config = dict(
    n_layer=23,
    head_dim=32,
    d_mlp=1024,
    norm_place='pre',
    qk_norm=False,
    bias='qkv',
    parallel_block=False,
    init_std_o=0.00386,
    init_std_up=0.0262,
    lr_mult_o=4.0,
    warmup_steps=200,
    schedule='wsd',
    dataset='wikipedia_en',
)
Each number is 200 + 30 x the weight over its row's rms, rounded and kept within 0 to 999. Layers, rows and columns count from 0. The size before them is the row's rms in percent of the matrix's.

# down: layer 6 MLP down (transposed), 1024x256, rms 0.118, rows 999-1004, columns 0-127
# up: layer 6 MLP up, 1024x256, rms 0.261, rows 1000-1004, columns 0-127
down999,109,228,203,187,210,196,192,249,274,220,179,181,233,241,185,243,212,251,158,160,228,247,209,200,230,233,183,206,177,213,91,167,205,241,190,245,174,162,177,232,222,147,218,241,213,173,203,166,205,197,153,206,200,216,189,164,200,230,215,203,212,168,207,212,204,198,179,270,208,173,161,182,156,222,167,209,184,192,202,240,150,222,208,193,166,253,227,171,150,213,159,168,222,208,190,156,201,196,237,205,198,173,234,157,178,225,191,169,148,264,246,150,206,276,240,189,175,172,247,208,213,190,153,183,225,215,195,267,142
up1000,096,192,234,173,230,225,182,152,201,229,196,138,211,187,194,180,227,168,179,187,221,260,244,214,247,151,237,187,231,207,219,215,220,164,195,225,166,215,217,207,184,235,197,154,198,213,218,204,164,200,201,192,244,151,253,226,176,186,200,193,187,233,189,190,204,195,189,180,201,216,220,193,174,156,199,261,196,167,126,181,210,252,223,227,215,215,173,224,216,177,152,213,210,205,204,152,162,161,244,185,221,204,157,179,203,154,249,200,169,223,157,151,188,196,214,249,226,170,209,188,153,175,270,204,209,230,184,226,174
down1000,087,247,205,240,217,189,196,175,216,191,189,297,191,217,246,217,184,175,205,236,212,197,145,165,143,200,211,214,210,253,198,237,176,162,212,219,181,203,226,120,240,160,211,204,196,186,217,258,160,211,227,149,173,180,154,186,155,210,210,218,178,215,234,229,126,163,191,224,209,208,250,176,217,209,210,200,157,203,237,223,184,226,204,187,139,235,250,164,229,203,196,288,133,188,170,222,211,209,244,180,239,254,197,153,147,221,189,190,193,201,214,209,259,201,230,209,209,197,193,165,148,189,203,243,146,210,183,190,182
up1001,108,159,172,177,139,222,164,203,249,220,239,226,256,211,191,248,205,177,184,172,217,211,221,172,150,213,181,157,179,157,193,174,210,175,188,216,268,217,210,140,270,231,155,177,194,201,161,210,233,154,213,188,170,239,197,214,170,190,189,225,236,196,182,217,247,176,177,177,203,200,191,245,232,174,208,215,196,222,219,173,187,202,172,203,175,213,154,255,218,197,198,159,179,192,197,195,142,251,191,190,183,173,177,259,171,189,212,202,130,147,241,223,221,173,208,211,198,241,171,178,254,247,176,190,226,214,192,168,198
down1001,114,161,202,214,175,213,177,207,176,176,219,212,212,225,225,253,215,174,161,197,175,215,206,182,176,249,210,143,217,189,176,172,191,175,235,199,216,211,211,136,162,220,177,171,187,187,142,254,207,216,182,174,149,223,197,246,192,199,224,232,246,223,196,180,217,164,184,185,189,223,195,181,212,211,201,195,179,257,206,164,195,165,209,230,187,225,164,181,179,232,203,196,193,226,249,178,191,279,132,205,198,145,206,239,199,175,183,175,172,188,254,243,208,62,198,230,224,181,214,231,197,243,224,137,239,210,180,185,197
up1002,112,154,153,188,263,203,195,189,167,239,163,220,187,238,203,187,263,207,201,207,193,201,223,181,234,291,160,173,245,244,210,208,207,193,197,181,208,152,205,199,147,184,213,206,233,227,196,271,210,233,226,135,208,195,194,176,177,183,243,167,239,174,196,184,223,215,181,171,185,182,220,223,182,214,221,206,222,152,182,184,230,215,155,152,243,175,198,224,215,180,256,169,231,160,207,142,150,198,214,132,234,269,153,242,202,167,204,227,201,212,227,221,198,186,239,158,185,214,248,219,206,239,234,205,170,222,133,181,181
down1002,085,194,177,252,229,243,197,184,180,198,210,215,219,198,194,209,198,156,229,165,186,234,169,189,222,215,196,174,219,277,148,198,202,220,161,242,186,224,195,234,176,220,163,218,211,187,215,277,189,223,184,232,203,181,175,184,172,182,183,190,233,253,243,241,200,178,226,195,227,208,171,158,244,196,160,172,153,179,182,167,243,174,180,213,193,203,187,183,200,163,203,152,177,210,214,185,207,103,204,170,179,199,148,202,213,237,203,241,193,203,229,228,229,216,225,113,228,198,221,225,214,224,186,163,161,215,192,184,218
up1003,103,158,145,150,202,219,243,236,217,208,239,189,147,183,209,198,193,206,224,201,181,194,211,159,182,205,228,173,194,187,182,175,161,134,195,205,221,239,206,276,174,216,198,217,199,181,219,217,190,211,212,157,205,192,183,214,226,171,222,195,191,181,189,215,215,192,224,214,251,178,208,187,178,172,151,198,198,211,190,220,165,174,193,166,113,216,262,209,203,181,174,126,180,211,204,178,175,190,192,255,216,144,176,167,190,236,223,249,199,176,191,186,219,202,255,221,204,203,153,188,225,220,209,226,226,210,175,207,229
down1003,105,146,271,171,203,203,209,202,192,181,208,184,223,204,207,214,198,264,213,206,251,248,227,143,204,213,207,227,227,207,210,165,213,242,154,179,175,206,172,211,170,155,166,126,180,202,143,205,212,237,179,205,237,202,201,193,214,190,216,237,232,231,174,178,249,179,252,224,274,202,225,172,197,169,182,193,202,189,193,216,198,232,195,239,125,151,227,150,205,246,201,118,189,235,220,152,191,210,243,161,219,211,192,235,228,182,233,228,174,208,202,195,194,192,246,185,217,243,226,224,215,160,177,201,189,190,219,219,232
up1004,098,216,168,192,186,173,202,165,246,214,173,222,172,218,182,186,160,177,205,194,201,214,196,221,230,200,164,158,191,161,201,205,207,161,218,193,141,235,246,153,228,212,181,191,191,205,209,232,189,241,202,187,219,205,225,236,259,194,251,231,192,185,223,210,185,236,141,178,220,228,216,221,238,200,213,185,179,214,197,216,233,209,189,195,198,119,262,153,173,232,162,193,198,159,222,191,205,203,263,185,269,184,217,204,230,209,257,159,195,184,200,221,191,193,156,152,192,152,184,221,143,180,256,180,145,189,191,178,191
down1004,130,212,230,196,222,190,152,179,190,206,176,207,229,224,203,169,189,213,207,156,232,167,203,217,239,193,209,200,176,170,186,243,213,188,172,209,239,274,236,183,219,188,245,220,225,141,268,213,177,212,182,184,243,142,230,229,127,170,242,180,234,239,215,259,208,230,218,229,218,152,170,185,230,173,181,199,174,219,248,198,178,257,227,189,191,192,211,229,179,203,186,202,183,247,185,158,178,232,238,194,178,197,137,169,161,148,202,233,250,233,180,143,143,156,205,214,190,207,232,175,203,207,217,215,209,198,222,205,197